From a checkpoint of a small transformer trained on Wikipedia: RMSNorm before each block, some layers without attention.
Each number is 128 + 32 x the weight over its row's rms, rounded and kept within 0 to 255. Layers, rows and columns count from 0. Numbers have three digits each. The size before them is the row's rms in percent of the matrix's.

# layer 13 MLP down (transposed), 896x224, rms 0.152, rows 10-41, columns 0-223
097:125136176146221144061060188132125158092053135147139133115155110084130166133156141132131180082109160174094116173072100120136113134115165160186123133177155086107100193140150168146120153068173189158133123107139155161137109087112175137117120103147102141098219171186136137134170127118128115110111162131143092109107103093098084156150097084108154160116163093084127180111150143147169111130155148125143146160138111144155178118153148199125111103119085126132134092127180078105144094159136146112152133130176144133116122147129109179102113080119076096086150089131183189087060111167116146076144141074102170080170134111132167117121049157146125118126124074142139129140118142103070068157158
099:178125142123114159148174130128071078126121128147141155131091136164095094113140079177159183153106078139163172124117141086133164150130107110063118158114157107155147108109149140123105146185138101102154129131155172127106104065138118144090111140103129160113119069163161142101136093103114122097127092075177080099077101136155145129130154131126082074168148192105130164139116104172093045109198181109133081184183129143147114161091125116176137111125147163102062107179097178105116162079083148136125115227127174089172155138108064133133097123117122082109149134151141161143144128126071119111103099156090125142135137102092145160109125200074137129097079202175105122198214132136146143137110
099:119111068116186123118159152143154104086107124121143129113140072132123160114127089145139140066149091150169133155148134171166092120132079200188151093096119148143118135060143042163068063188143072133142183119153093178131157090086075104125131112134089167087154143126130113176132121142170098158105161127103157116131149062082130174084169150116145140063114184147072102146170108077088176094084165136132149201115119137116124117096160109111172141108149096112078134187140114148104083143162135098130113121141098087141136166161103180080191146102126118144086149102059142166114160155148097128170154104127184075100110195111094138124150076084121108076101163098138136124148123125101138126141
094:111123085119111136106121119094118163122120100160120129137127128143098065108141097110138145100165174069153130127158066124146129138086100191102175130054099097110123099160103114133171059087112145135106172097163127139176137128159107134187139195158095138072192159112085134105186159172148117126149171101116119114118209162127122142112106045106155091059112104170139115159131117029116115076147130118158156138179203126128101150117085147119119189106136119090114122130088166087069131165108077120095142107099165148071115107113098120125090177179129106100100175125103119136107170164063188111064117164141180101168126118133167133122133159161084164090157109167107151117161102147153119139164
093:161117142113121147168113137134090160127135120128136123123143171108058126123159154140139124108152173142092107138140137130171126061147163091164125145153150146097158101158146096103127119166141171076121133141138146193164129165147132108099100142087094136092119064110064127157105146092119172115133148112139125080124139159106090129116058098146167087149107129152154102132080112112181222165154138131171124122122145118137122201156153119149109133145188159119063165152186136098142089085177090129104180113100118179127121118098192149044113152088154130148175213133136115177119165160100092117080063152107148147144091159145179171046112189067110124119119060166093138151167155106120207152138
103:061121158119111160181117136111160038184164135148119081145162083147103188138178150186131180131149108174173215130131177095117130109130158145134100124117057083109132077162081097138190132088114128156074121111111113148134076135068103147121108113131135098111093164100160115154173151139119140100138109100052183155111152128149137111145134141147173103132105148104109138201128135135124179069110124112085147142136150102114101098108154142141116160086130105100095106134134153095111141116204178121135144085075134194083164168085140208094169092137150137149171162134109149124080117143121140119127108163148081120114137151130092108104131188128113094186191111191154061118077085120142144154153
102:144145200134162099096119134117138107164125167161164184145138103062122136079133074144078134150155111103255125150136118126129164144125138152106177111086148107170187146139187152146136156158091117128146119163091101170116127107103160095154132125168109124114154145079164113150097142156173116190113069102135141174119181105126114109099138101167130129123095136090132094164092102107114090149114045128175148130084139082108190124163142065148169088124153131127148160100100110162102116155152157091098154134226162115108110105079118129127128101150110140198076117139091179160133114117142113159187081160097150104114181178132096206136126150165126117141126173136101081127084147087091109143132
102:095191152184074154154127144105124089077149142070123081083141159134140134102138131063097124125147099139136110143146091134166074144122132140121132130121138120159151132122078156141105101160145140136099132106120161060158139182092106137133122033129132214117109169128075049108120080141072085126148116121115094110055147174102162117052145100117122154162156173111109172159087106107142103165164119071138180133184116066204093183110086103123128174117066151129126106108107133191190192119155170141139180115213144124131148095137097156133184104182158093127161125149070110117098122150147124148118094153115113121126139087127133103105097097142156127107080123118126143106165131180157127140168
107:145176138144126132167118144186087113125115129141113090124131151111149174116164142118152129138201172127152156107146151169074117193104140124143150124121116100110183175126091076159094080175084095116120113102130117146137113188178154116142100169155107136077167169139100141109090173103183094131085145113141124114094109150103103137175138132153170181130085090136088177095125123120102117192122113097128138182158148158062124147153130102180148065099056154089112164129187110131140134158114089154153131083162170123119164131116126177116153175102162152029188168162154123114159133142081086137119154118097122137147084091172098055109172150172219105155161111136139115117099171087118055123167
096:135106121079152142163092153159081073144189119127076054139121145108124149167150086100127131106151173176119146163113134156149089117192106134111179098163114142164128103116155117154113107087153073210123074082097156145162133111142164116136138151099094116093131114166131132136119092076136101113144099140152183089104201167107170151095152116165119128135163120144179107095153075160083088101073120130111185069164147143133120140155069141168114144143137180131165115063158111230146128102112116106108082070178121099140116172134158121153163136075137092102124074080192078135171122150151137123124087119122161098078131119117095076110149162183121091100128140175145156114123176177081121096081
106:180202122125125159186145123184126116120139119150087150196099188135147144134153149158156147086198152107093114160109128133145194128154086160141136156146113135139121110142149159089098202103158142175139140203175156129212120169131116143139138093122101212119209076063169205173181125145102162158135122190159140171104112144132096174174127113145117149106082128168125139165106145119089155132145140122133110077146130166087117097096092144103139152121128110159139110069157148136110139101108087129127115142150126161136180083156143125121154123143150095114130089183081082135128155089127156144158086147126146119155163118164143234121194127131116110083114103170131126115068135083163183167131
102:120103117071127123136169122135152154131146121113171132119159092112125148088135098161151119097070229152160105140130142019147087103066151109084114098093157179166131133142175107083156094120201138078137168121113135084081093113116061111136052153135098097127189134051145169085109124161099127140104135114182135097140081118128144179106147133111127160172124106071162065127137130139159059148206175170150132104117148141079125136122156114114159144093159122165121141176143142109162098156083170158168158153154147141112093066147098084063108117114078103143147153170158173103115144123147128154143166128108104177101135143161080113159167132153152128108158098086125135119152105114114202128158
090:079127131172120131092074154163130156159086136130181133106149151093097146107087090130122167121129127104146125153107161094112148131107087106104124083114112118158129105115086146152097197123149121133106111096148076079106111142121151037148111154136206142095185160093094125108133122083136137114115137124178136085116124135122154109106135152122170120173121165132133131161154149225129093101114069075043144193128089133133129108157161144169129191177131156089114089101134161103069125124117113172162138130202099148087112179063147117157125122098126108081163049156219126128142134158148152138110183163122155100113101098163131182117137136093143038143147105130138183138112117180125205094160
094:182139108059190233154080117165130099119126109137140133169101139175141094141119081139135148120131121163133154217128101067105125098170114144135145126092112129053179194093163106127157170160113125109068157135113101106134086088108103093132133115170091193170164151134153149183114145157077144155104132101042095141113148163140148148135134130138110134148102163113162156111106129144148091132156163162116149114116124110101175115111088109134062121120174075152170106105146150090112139088095159138120117064162157124147158144153187126160166097160093125138154081163102102076132125152109130149098116073166128044108153115154090156126098114125122132099121209082171215097124133152124180112086
090:146114140128122129128107103145154121083125165144085062119101148151129127069102124099126059168119099137127144184129084118151111165132139100183115097122155119166149161110110126097108095109127132148066108102168089148056158078143136122162134125143121158118140133130136058126111112108105121150083137147121078136100174069132091169138135120119055090126126068085087143128109105255128125150166169142116106136148172160121117122195177131118137098143136116116107085165127148154144137116122159118125169099118185160113147218181164177151147134042149115127219111102088100098120151141087132144091099145121116060108165175059044144122097114148113133099149138121117122141116151163143156131124
086:113169117101054176186068130136101139090169101129125126169176159174119110131102122083087113197179137126046123135112149143105141125127094113134123075112124139094181156122125107163175115140149149130107156167105177164094156138124148138126171113159162104149198112122174109094106123181128130114080140153084130083128123087115106158152158136108111114180113149177098069110115193066141074153175159101082187103106063112122135097130121173170085172138125127115112109133162175141099142147171109124106107101154123075139160133088202124105188124145176158111138102135217191092147162079137124126133051179136139119107145060160122108113154121180066133193130146113108116136100129102125100134115
102:177105138128092159200138116146156203177105112112158144165185138077156127124131088120143111076099124143117117190182076152164123118195162164116126160065108137082137108082070113095142099103144176086074122132114126147149145133113096104084140159113137109122126118097062122079153105139197182144126148126172086125149145132151142110137107175108117130139125107117132176111128108081142172176131141118082134079167100064176120164118062143131187109112121089113118221125109122180136117128177154134088160102094141106148132122099120128148051175144097099153140172157083166109124127145090103057079106139122102123170138133093112168136135203158118068082133093160101096128093181112168076133161
082:127095100119113170149127043099132110098123159130143169101129165154164217126120195122091140114124098189157078113114138130125124147073106086129159157103106116111161126139072099135123156133123078099157119095098144142071171166129147134169110183093130118176112157166194141151161105115194118100091126130140145144114087093099100157143147125109132102136112184140088055087166156000195117145171093112089164160109166144116078144170086115154076146100108073147157150139098140099069153096180131134136055152131098100179127132104166171142099117129162129154118103151103097096110116125111136127148118138111186123115169140114129085132183142174089088155151139155129087111171116091094087120107
105:069102117191151097150092164113117150128114097222161142084112160134133170073081097111103143110183140109161131102154078211138118101103118104131126185122137177153112185098072142130098137084060128089113181126112131103143154130116152132137111112120139144156149176135077098146091155158146151111186123061096147191120085090122084151163125096197128118103159152135132116067090189120116149105179155141139060117129139128095160120025153114133125155150111106149152086134148129084146118096145127120087151167122124088068098109157057118154114199111101146138094138164204111114118120109122137151123072104138052147146115171142090101106099132150126111142160110070153154117119085075110148152113
108:082121127135162146132146114135102155103183137149133185114133159120107138115161083151130146102112113135130125048194114115219194190141098123132139172136140140109162166145114130061167147149125136100120159112072112141147117112110114058163141149117165112113141118102076115095087160140150092126134124157181114058124112102153177127077179154097200126158145111122106086094186163150100135112172038144125122108148092148198102109085137163177105180121125124126163100109156121091076124112082066094071048208127150116083141140131143112062145057123177201148099091135108081120093132127134139160073137102115122083135127146119114143118166153120178172124168139135158136125108130119114105172143
091:134100124183142179127124145099086117137155110097140124201114104144111122137156136135119196111132128164190117199157138115111131151115176159146114109149140121111106131143102153137186108130136137179047133094128118123113090122096117167124121165158153114147146166090144161152087079129041121122150093122185065060108135111108187109115109119111144160135086161135192072087105077106118116195110143101127209097099143099114131141160131170080143108144187188114124065076117107104136100118165139124179097097168081106101132121138121112167145108132123149161175101157127107132073193050120116077063138082151157056107168075152163135175147133120123080097087086105144123057152128129113143150124
107:128090135150138129078159054143116177159105146157102132133074115215103128159106105147121143143164129193161157085091111149111132176124104122163142141147146119189093125112118184089173129121071130104126161139120178112107110098132173128124139154169168112137113131124136145145140131131134123070103121125130127120151080165132137045137148168135062111111145093147102105122135140162132152140179114087132134065087204090090062089164084160133080131127165132166191128145177158107217112149180060108112110163198089080084143106084181166143137159085147123099092184170156146072164106178109131172136102082165142138136103128131129141116095078160154170100140156136078099167148105156146132111189
096:134161171124173144162093163119181133126074133168122101144099168193075087106153065181199081086119187118110086136090079111103113128119098105109111095179098156116099152147167109147123159115086147163096140108192124152148076076144178071144124117103115191102140089153150161174173085134107169136091156155151069164150161147067084141143157089128135120105087098111118118142155109110051082128097125122098130090177118127130086156121107114139101096154167153129119133135146112097138135135066134146124070146196132145109140115186112148150147169095144149050128148102163168132158163132131150071190174122127116141166121123152102108125122208147123061110135080123133104076138084108179084109092
099:141191156158127106095189160105142132083149153116107157146147194127109077134148135150089045102098157080096099200106181143153162110157068113111094118148152139157187152060113116087173120145134129178107124114161101115115169144143144160107121123162098129137152094139161135100126153090110123114062103169187115068088176105171112121106175088097103140154137161122140067094117093137124074094142130135187141167158157134115121178122102224077120149104097135134163135108106101109067116153150130094056082104122176149135116105066149112171139075191107098109101094111131163120131123152104161072106140179118119129187170123125108081071154113148124116071147123147134126081134104154070116164169
104:123132150106136169205151139162066115084143135083103158152186175146100166153188129128091075179125143205119124106136130163111147123106133099115103105090117178079129091127116130173121117181103127133166129154142178123113058114124112088123133124108175147133090130141126122093157132137135122148121124166080136116116135085123118149125090145157134101145140166144111157061122097124091178070182135106090077059113092210134100133144126195182164182082121120123149142079157091134163139086137016131105098077125108133114113168121161084134075190155119133165089070163129138084150141106160151093109113133165118181145119125127106107127098115132156163104160103178147170075153216102095131081098
106:145166134138147111104086126092117104101095095135146139104126127130139111106157121104136140162079151122180120102118158142103118133180134077167100129088123134142079124129117046069199125190125115110164080088129144103107136057129141144098100102152174130064116128161147170141098104182147159135114114134156101132126191139144166121140121118068167123151127148082128131100202130172156231114178124196106120154116202103135163144100103111122151129169111119186162147132128049139126163187115189182078133117084143076128097110133093110084125047147074102131130176129160116051138090126083101098079124109168133156126145167127183101186131157120129119121122080103086108186113115151162146144094
099:133197079115121170167060108150163122099133132201120149100153182160109098105191124139114123170140136092059114118144153136123113085176133108159155164196119055110121099095094160109148149114210196112157147098135099077151173069123150077125162090121142107090118127136133162162120094179179126140111147099083107186148136145105129182186143156164141106111111164123111097120164123137168083120099155153143114127122126132132116126083162130146083177056123115113119150110149150087084118109137117140105131087132131124098163137195221066069152140066104153131148161169120168110080130100141129120092145121151121107138082091136118125134157105052129112144173103126034140066160103138112156103125
104:133070112068163147141129101132151149125189147091206130089150163151160147050183168155119145121108138181125151147152165090090083133127063113166110090195076160150166091090144117170124105137123179141165110137098134131097176123137134160132098072160113117119081101110126091114085090118133121127099121102103081101147132147156157136167097121096097102131176146112073125122075165095130092136059123114102157107130205206075090141085151065102150116133168134125104126131106119103117204096110104042173153190112101143182155073151145099135186138117120134109122118196140101107070178126123173104139107103103128118137092115090176154111158119133111186178134091156129083137103127145133137095104
102:160100124113105174110148151082151153147155092098082161073141126121120180150101088067116174133104147126125120130130170177122125061133146197181173185175089108130157158132078180143112136136131090124159087099117089090157156088130113169112156178109115160118133143184143156115177125129085188144138108103114115110175175147081197074095110177138098116120096151140125152128179124193162190158140065113098120161099105123123111123169114153127138161106073123120129163135059087098092119083171107147143160100109059124062099133130137101077155159102191143128095146162142135120129112164156114159088146151150170119096205110087179088170142136112076088107094162120149136084068155137141076143103
101:113186120149150158083084155119047055099152113096138128116139105104135119141090145098124098103105196113133135123144131113115071130124167153176146168133104104153062076153083140131112112149129103165086128130189133090129090174139128162061108053096132177098087064112146144122129094101089108185118146107056144113154096137143060142160139116098144130181149137109099197090100081116039140091158064080088122121137145075102163127157173158116118098142100094125118129144175143119108147151121141097201095125124206150092133142148097145123096148141123153119108139122107163135184117162122098108189180173140096151132111180132085095100133126158146075164145061074143088106141107153134129131085
104:127121140139098148137179156121141146114115144142125078105109116091191098169185076139073092111128155166088095139091125089121177127151138049114133131142168097148090128139103107153115170090142145152145097146107101150087097140105159114160152117176171180122104116139149089121149140122114125077099122112161166174180161132095133111134107105143142078149155151108131080141175131108160127148104064170124152137139109164140038128162172124097078138092086150113133162116122146150151129070099161180126178020187151182059129142142129131169127085148131058079150157065146117187111095123101175112153123072115169115128128133179117088119105076146131090093142100107101193062156091134121049133093
100:110131163107079137138094041164184108135200118137162124172073136185091129144159139173117137158140150070123148119056175145168119124140140124125093118136138145042102170105187096137156128132133122115087131139193144092111136096082139124092068156151114109110145164104090173151185093145170141155162112138107062109123144176124187144118144074131169097122104121137055101078177126128119058143158121121136086133153116176158156108153135166125127061139165100178136120090111088094138120144145185143098151128172124129077118175132082088125091091131074074140139132137113085084194140154114136105100081055136109147104092149161123084135105133129133137099173149200139066137089101164135126146130
# layer 13 MLP up, 896x224, rms 0.156, rows 11-41, columns 0-223
103:160143086122124131127099119158175137150125162104106104196068158103100086081146118139190131152070119164146199095139115108097140135155172109118116154122172160118111105171181121123132147150156162135113126150177152090115096143129111114121120139149151123135172075127170145126106124100153153129167163075048115110123106098123175063180152110069082162077087148066118190121063097169100109137178078145126117171161171102179067131141153103204134123134117146123102175143086139091114144063118148100130058107095146181088126127089102119076126121100159157141119165162178183162113108146119120071109144105193173127093112095109126063147137175143120155090114116150108138142107101061096129175085
100:117152159157130139177161214130119175136059123151115185115108100151096133130140118134118120104155129128166131126108131138132096095120124212129174065133138156145154120057139139162114111171081141169188116154132105084136117115119112124157132087172067162093128108170060101129171056150160134119120173088100158103147126078168172096098167128116116186085109135106108154121126170132169166139095131153151109107140060086131071182089201157138147104150148089126052091147164125170099087133159140118106130099153135091126149174127087117194094071094101184104116117098089133184099165132145123119151128111154134085077115100134086162126091090127150158065169062142095095140145113158134202133122
093:125106119124101195162115081087056067069163121129172152145117125158063102168115137170128132103166157192123125165125165121183093159104173150106127131114165154155172100098161086143174098145152078130163143139107107166149165145083078149142160141145144075120118164045163155111198089172094141105108130164133146163134072146139177094127091117134123078119180109132102143128168101124087122116113144145061180100115158175084037154100159158149137134152104073116150113148132074115095066088124190152121086111129182145103110182101159135118088093123179078157137113172102107158097142128143161089133121138116147117086137096170171144091143110134101124155113093164137108114170111156170088155069
090:138199113126168118150085116198139179211164150102123158085110138092149131111098143108132085121114139116182138148125070155115131166156116159115122155093088090191120128164111095141160125126124157120179114073101108066167129131076166092109166092075135124060126129134131143163107151118116136136128072108082140150148140145068154135085108142113195127132107167139119064125130097128149198145141111135158103153138143142138138134133116162034117063115127108096186053100091142103101114132141088112162159065077099173144132123103137158126115136047143154110137079121077155182141096132157199061123170120128167141113103154163127099131101081110129108088164076125139161085160150114130204180112
102:146118212077195156189096125149110140174106147120099160125144133144140134145142086129153119107115093132135176149072104097082139182120203042110150145136123055119153029150129089125116138138129102096114144148152124165127094091100135057167133141100173163188118115143110105138171130152114135065062154122156157123154124171146107110148196064138205112156101171113093162140134134165128090111091075179122125123085123116119177083140107053135177165108149150151071125113120149122093096142123106102159150113090135143154156129106056081173131103164133141117103142089121096082082139155130184215117121077154158117136103118147111133078135114122157159098107105104123103081099102126136158122129
100:148133123151166174155176135106104136125096142159115193124147128092142065080133106156138111071122112158134131145108164147125137135096089109092145171132118167197129137132140187082134150107087225093155106128079017149174093124175142110157129136088111102190140065103189137083151114154149193155125123123135170117092148106156137144105195103183115134143100142180111065155101153162153095167162099063136147158096114112185095131103079064179149127151116112153186112102125131155116127147154139186135177110142060078114119075107112126146132127151111104164096169168121131156162119199108136139140159141104105087077148099150181166131157158150113101110110158075144138095146126100097083133138
103:090070137138112140160077101098148090171145150120125153106170099168132095181101107128139098149065052136185116108132125172179133093163132126117083175178124126113175113081110132121104155120110051112111127109129108112114066133157163134104181099130181160157115141117191089134137134114157140070187105128135164165097078197132122153114111158153103168107117141092129178156136106140156131134068098061131179152142086087137133151114110104027107154161133068102108081140120120151134148192096094080174112123150130147185119127209124119079151089170136117129110127132083134139157119063117150029104179182104123134170106125095130146156128123155170171121096115106164112127163172149117102139133
119:196148096184160125118103145101101109125171101117169109136162150135159126099084114093127091153132114072112150149137143145094125111098162066110109107111143124075072123059147071141077141099156111095132179149168137080126138140154127171164054121255141151125072132125133060122089145118135085111146138133134148146111091101128109159126140113146166121107108146120151154158103148157137148180098107144111111150207108148116157112061124175157104100145137136104138153121094172154100174149157059195105101103103113105108156155119154128130090097152125130112149143044156101146216110127093087174169152206084149136160106127078131132096106121124119138111152091152111111079112139059106152154143
098:138141127107095134146088157124103115073157191139145158097095077168163102102125118164115142141074109130137129107140112117048043145164156110124144138101169119102095133151126108105156156111161114122122028073117107090080165142149135158137139111140116181107120100112088130134110110107104109117125094110178076104124107137081092078097091120097098162101111191148108225095096125156168066102104103115112129092153089122096175084181165125169139154069142137134121082103110206083142154077145084126096168128148162114142151122121155153095091170115108110107119069159129147074103115120132195159181124102122211155103140107127203137186083136130103106121168117110149172138125158098120168186094
106:093174170151100114118119158125133078209101145117136160068114122147118119184148159115124092111072111145119116149090151148111108122143118117128050143178100130121168068116073130125193196147115120118110167125147135121159105128172168149118114096152180106175177160195108135123140144183130146082092148208118116157080169147162210142114105100113134075143106134174124118137129124154183108112088136102130135116025106080086168119117161129091086112163133162082106109121104174106142130149146151069123150121126097115208095138087137163175121098126167122164118165156128063164093131144069117162140160112111153134109181096127155113150051088108111134171101084150183101124164141117129087086167
101:146180123069101174167150092134104187139149148081113126081154106078114179119119113134168149145100181157188087126127136113126112118116127128118104119115145181164146113145144084165180130081144176152133146139140108091130134107110144091082103123173140157098144098091052160137118074121156135171093089129151134118078136132174149092142135109157116170139142113099085142149128145137173100191072187059096142095102112168120153087102165183128115049149162116133092140122068141119145121138101138129176109112121114170167095196125099118153147110076089155150102161113135087162165178126037104136086111174120105211154133078088143115097158134128080076084074064159178183144134100130155139166141
089:140150141126160127110168158151131113200117127145121174115148120171122110120134127061073089173122125130120150125093108125124135140203171143188096190158118159156172153044194161176149104113165149162161102136087150154114089143146139106136148216118087142098106121123132036119086159119131149100100189083118175141044096131060120133163168099141162135134173093139140089116140099156131110141112105102092134121107135122120092123102118084102152105174157136140125128107121197111125168110181070048120167122093157085129161200119122069111138064139126073140131143107100122069112136115147163125147148057161046086120126124087122076140095116128121121078097169144113115137125138129139179108109
092:133160157135122173104110145122125109135151062103057137098105112172171125181141118120105128163115176166124186225074145149106077161093149097113151158050146159070139132133152133142130112112156138092106091127142115060098142131073128043089111178173067133097138137171099105140095125132094124138129139108106108194099134170154141099091101110141165086162094146086115141131099134157138115151134145104141105094096142170053109097085124163127095079158147066174177134118101174150049114102098217149152102055137120176089135139171120114145167165159132059134146137141107082074188202117164156105133130138127144087117097117143183134121130116131126146108118162134124171116128123146153141095141
082:136156123097145112162085139100174110128124130144128147125144164139133130138105170082050142110135134132169212243160066081152103136110208150169151131146149168164212222169122114136133137146128082132095133093145139069098095158088113147174081128117153180173162104105042163112132127112116115103141164089155129171155130160122140130101120155096099108122141130102130121122109108191173160127109119105121147125159179188180185134128164143146151095148130083141099123134166103146141109074106104105124166136171136117068148159081115137093085134048115109138149131158125136091123162075137198136118126124106129099095101220151087144081119130144150110093119145138153093131111084103177117107156
100:147162141166153145104178105119148146067084150111084146137115191095167094163144136094094137069153144142131147149078088063136102110100107115093139099097182120154179135142133102174089206090108103114149120065154072108098142182143140110143116171165109088189127117153108132129157117126195122106115112100096057177131124117128156104123093083129100126116111181135223094142139092093165144114131066096088197107176157143121113120100150155113142176149203111179103152151120144116083122125120167119150130111149150175099066148137076154138137153177104154124109144169127064124145092157129108137191138064105130174104088097141133121197144100151107111106137118180112186098156152089102182151089
097:129073138140156125144085080110133179171084123146105172111108138104127135148112164141161092145137086177108119131157124113197132156097124112124161082118139131114124056080077117144127179090148140108149137096133172138098160074190153151124166165150149176142177158084174075078121132168142124148073162139162110130169141146128141096089146167094097112109070093178118176061152150148125098130123108144170184054147122112186142073137153146100166104139142148113116121127180111120144106169164124120096147108084114118111140059092113103170115129100061059150153139153160215092143161118149047134143181145119157125108158108108166125123130125103088119189144104123096133133147061130209201114147
091:115176162134078152198078131111140065102140130057129139088115210116134108104126149126149144127119124120062106132129185093121126174042089135181176094083154139117121150105168184154138183136095157109134065131122110126092158164124133109165152079133088144138142146084119118177177084084061148159098113123106068089139120127103148146173118111088127196153159123123114134142159103125092109143163134187122162147184072125090071080126121099163205158090163095121089113098100145056147140135192134112117144094113079179164134094137132122142130088140163128153131114056070117141121132189123163101138124099124068139106114064138082081106104140108118081143099108135123131121091175107124145112130
104:122132124113187065158099098135175145120094183129191196139112079115124129121119176149106108083108188130093112134117165073147123197138039141161116119164164105164213123142097094147098152127119099122105130174151128174166183154125129112083152116123093169109020115120121151153147144077132154119071117119109148137125047109078123128134100130200127142088170097164159177142071161122120141087103068200106172141121104140148122079127145180111150138142057173129162118098152118147107150109155157080149119101091154126059145184119105095144144065142118136166092141107127139132130131131130139119143095106114161134092096174128152130148103158116136117082110085155137145121070075135106112183163
108:129093152088135145164119125071119153061167123221164153075116161136137073150153106170144127092211140095135116121158131136135132110145048124121164114123118131109151153182106172141126158103153255082131088138074113138117116192092163080126150117167157177179049087156129077161159118087129134143102165146108142096163163130148140115103149132127104141121172127141154085095102129165108185124118100138146121096203140096149114162110143193131092137158169125090169075155159115091147118085130164122100040128134164190086094126111139114109131053143148137121119134127087144159143104135095152160103158138095138132135127082118100181163096161138142166118170147151095107127171093129150169162133
091:158131064085167127130123157128151131152135072167110188135120118142130106218120131138132165165110080137161177151125068136151145164162123121117057066173098120151085114127156149123126131105091112143146095107095120100067135137122118150079150125079049120159087139165092171104059197142157149116114117141111136116111094138127130150125204142175181211155123128062128172153136110170143082131123157159160103053089137097095161126101103124108128133129155188169143112143128179093144134139152127123120124120105122099050100165141153090123060159129104105152169127082133118122072139206132133113133127095124141085132130172197132125110092089095174074087152195130137127193144114082148145123158
110:138145164158170091121127129137094118100188150119171103143119128141121137149093147145187108168140132193091151167127128114152106167124118158085167164150157138108129146171150159165150115132113137128094173060151091103099105128158142175125072152120121148096105107127151139166191130126183107048156097147174115136141118135136063096112122120197173116097162191103161106132159120148129183132084091054157123163159125145116084145128142120104229071187168138132141153145181125096134129134080177143128105132122152118059134119106127141150115228105166141086158093178123124116127145160132163117136182145091126126149143150058114107070099163121115187143094170164152200157078124145155083074083
097:156127094131099106116116175141133138195106131135150173139095206136147101152104139066167106092139074084098108100061137155124154088156156097135133078122158139143085128114123137126217131061135070112127128095120137153117108129202131132119102137187035137171127095164122201155170117147127176162150138172120140110103125131115128131106069072108117110130156116163198182143130139149139136094096120171166192091110083153144102144145091110166124110145085158176138151146086174104112098111091166135094143092139120099095115205113123079130123170116165109128111118112201155192087142175093156117181141121136186138133130087115122136178157175071121074175163122056140108095144124148152134121135
101:142113137132181174128127097151114109114055135109098139104146076151123143108119163134160099129125098109151138194102148133167071117115168080123132154168094147105126130096115159165173091115141160155157127127152149140065126162109167190157210129186135106149105131136145111134113126163147159101159152213148115145170135101132148156115089138090118147116106159169141117068120104124108127178088150162121142171108070137141121147129168203129122132087108140137096142083112152130077141103177095136161143153125174145118184100112173070178117077155179091107095134111080123116112112203148100042085130183140117155043074197177090119114098140142128190132116095198143063177148118084136152104123
102:143126126085141168099126129067062117059107135083106161116172088123124138146136184143102141107090109108136132127136085170054167152160178097158120109132164164120172160124110101161150145157090157144213122137127141140119096157133113108130098160138126145116082127145152093072160200076105138118080158118128101114080110151186054079154163141125169114155153158153110172124124126164106139110130112147077111134144156203147087114151110150135162125127129119086149129154193081145137188180085081150096160160193132129233178107163121096103130135144157125182088129116090133130119090109128170102136103120114137111089154084120072174140132170115114160164056194137048120130144159117124183149135
105:154152082117114108090097192108136148108134156149164109166125146112099144132131107111107114106152185178160066144123132110106162123078122063118133119121166191169103119117103140155151160188146042111199118084160103136168200073108093150131026181168176151131101092085139148138067140130194138175121196113155101192188152126128170087152110109093116157144150112075136141132162091137168186110119115148102138153124076101127133110146128126127156102134161178141165101138186092087152127168099127086114122141159197158095165116112117118069156124161126052112153130142152099131117124164077102083140122150174130147114132112157126122159144102095151106137138146132214065124157123153088143146137
101:117111104204096101098083131136150126091133160115135153120102182106102087152151161088078119084201106144131138135050174055128133084141113120126162149093137145086198107117114132085104170043178151132113122096181168222149113098124098156081118110117110127149114116146067086113132062134155085163160131171151104119199127136189142099093123127169102121055137109104136146102151146145122090143097139197087129129175102164103138200149125142138123144155167104126106181120126133087081124152118117165148119188166114187098173147094149090149132195163177108152093160157137176110132127180098163146084167144092149103099089121135159138154122151104137100179121152146125115111148124152084167127148
096:132056091114124195188120126124121154205190156104124168095160145120173158162112138173156154120075136155129099130105116126125062138093166131131106145085108168150116143162126098155106125077084116137120130148165160148128183154122143102134104086096151137186120125121185070125162133128105089155158152144165091148128126153121158053150161112106122099162173176135166154100197149134086167175110116119133107112149147137083091130179143154185144095155111203111062100102098099095083145119079204143137197083131106169170141129081148120114145107142111150125144150099098090099099089182165097150092074116179088120169089169187140147125096128138093157139159178128170103114148118110114186101067
095:101134124164074117125089153104131126100154130124135147164162186124143163155137088102159194155092163141125097122165147111170082098125111166124124136128133159114112102123207134160120113134139170146133117151098106113196113111133143098118077140151110099125131108133121127127081219086050159138104164131112090164187112134087160143106149119102137153107188134118165117138172130153094112110166139168045124135119125157129132057115148113080094209065143198165160125098091052085112147153079144148139040130131069127122150154110146136075103196107137152152083152125177128108207105182157122139181095180110115157131149123127108109133155149150102059150103121174077079139099075137103116144101
102:149136079096149153111102120079167160143096160181136107080125111172141100129128134124130115206149144172121170096149138127175109164176095176070153167180179185111086147150131089163139134171164146174088162112172142096109128105154124140104146069083133151142133126121081128092096127137105143134082113121090165086188146098082102128142067156118171128060169160166128130117106123121121096152144055115049146095156140147132159088172085138071145145162111133122104089113123164084075122142049101077113058142140084147088155132089074207126129096123115121125113140131162139120186159230117132136125125131122131119093167146124140138126145170145100177129113065111145146116175089089156102142180
104:151119150152202115124140140171131076090143068107092083166112151124213144090127151100094130104121067109112097153117158130129167163106100100100102093096125133163107108155167131116079159083138199112108105132122123144188110157153163129148157103160123101143137115171179085072138164173165139146154168102135150195150114150099167143179156081139129158126181177141111078112147071153125109065113104201113137144129127110161085079076162117150128199121143136130113145176101142079094075114151109110182106164123179073112084163105154174122093114150130125101152111085191151148135139108090120068090123134133103147155132175228153105128186065161149135147125073116136128099177139127171124114131
102:181135105123115150158166150156131120132111191156170130130106153120105142165142133172120192128120127148145124118059147122168129117156139190141096176144103138130189186133164090114191133146095132128159069098094149083106122116159135113122155209160090135147064113116153174127246130122133130062196061164092092149126125166111178165172128113191184088114118129136066088101124155140066121170147162128130139155088139127109117062128152134147147114122126166136148130124143108101149090148092138162156164083175142110142128140108059116136039183135064104149149119156163118128155163119136136207098142110186063099111131058135107125133108143176121120130157137101102113109123101143130164139102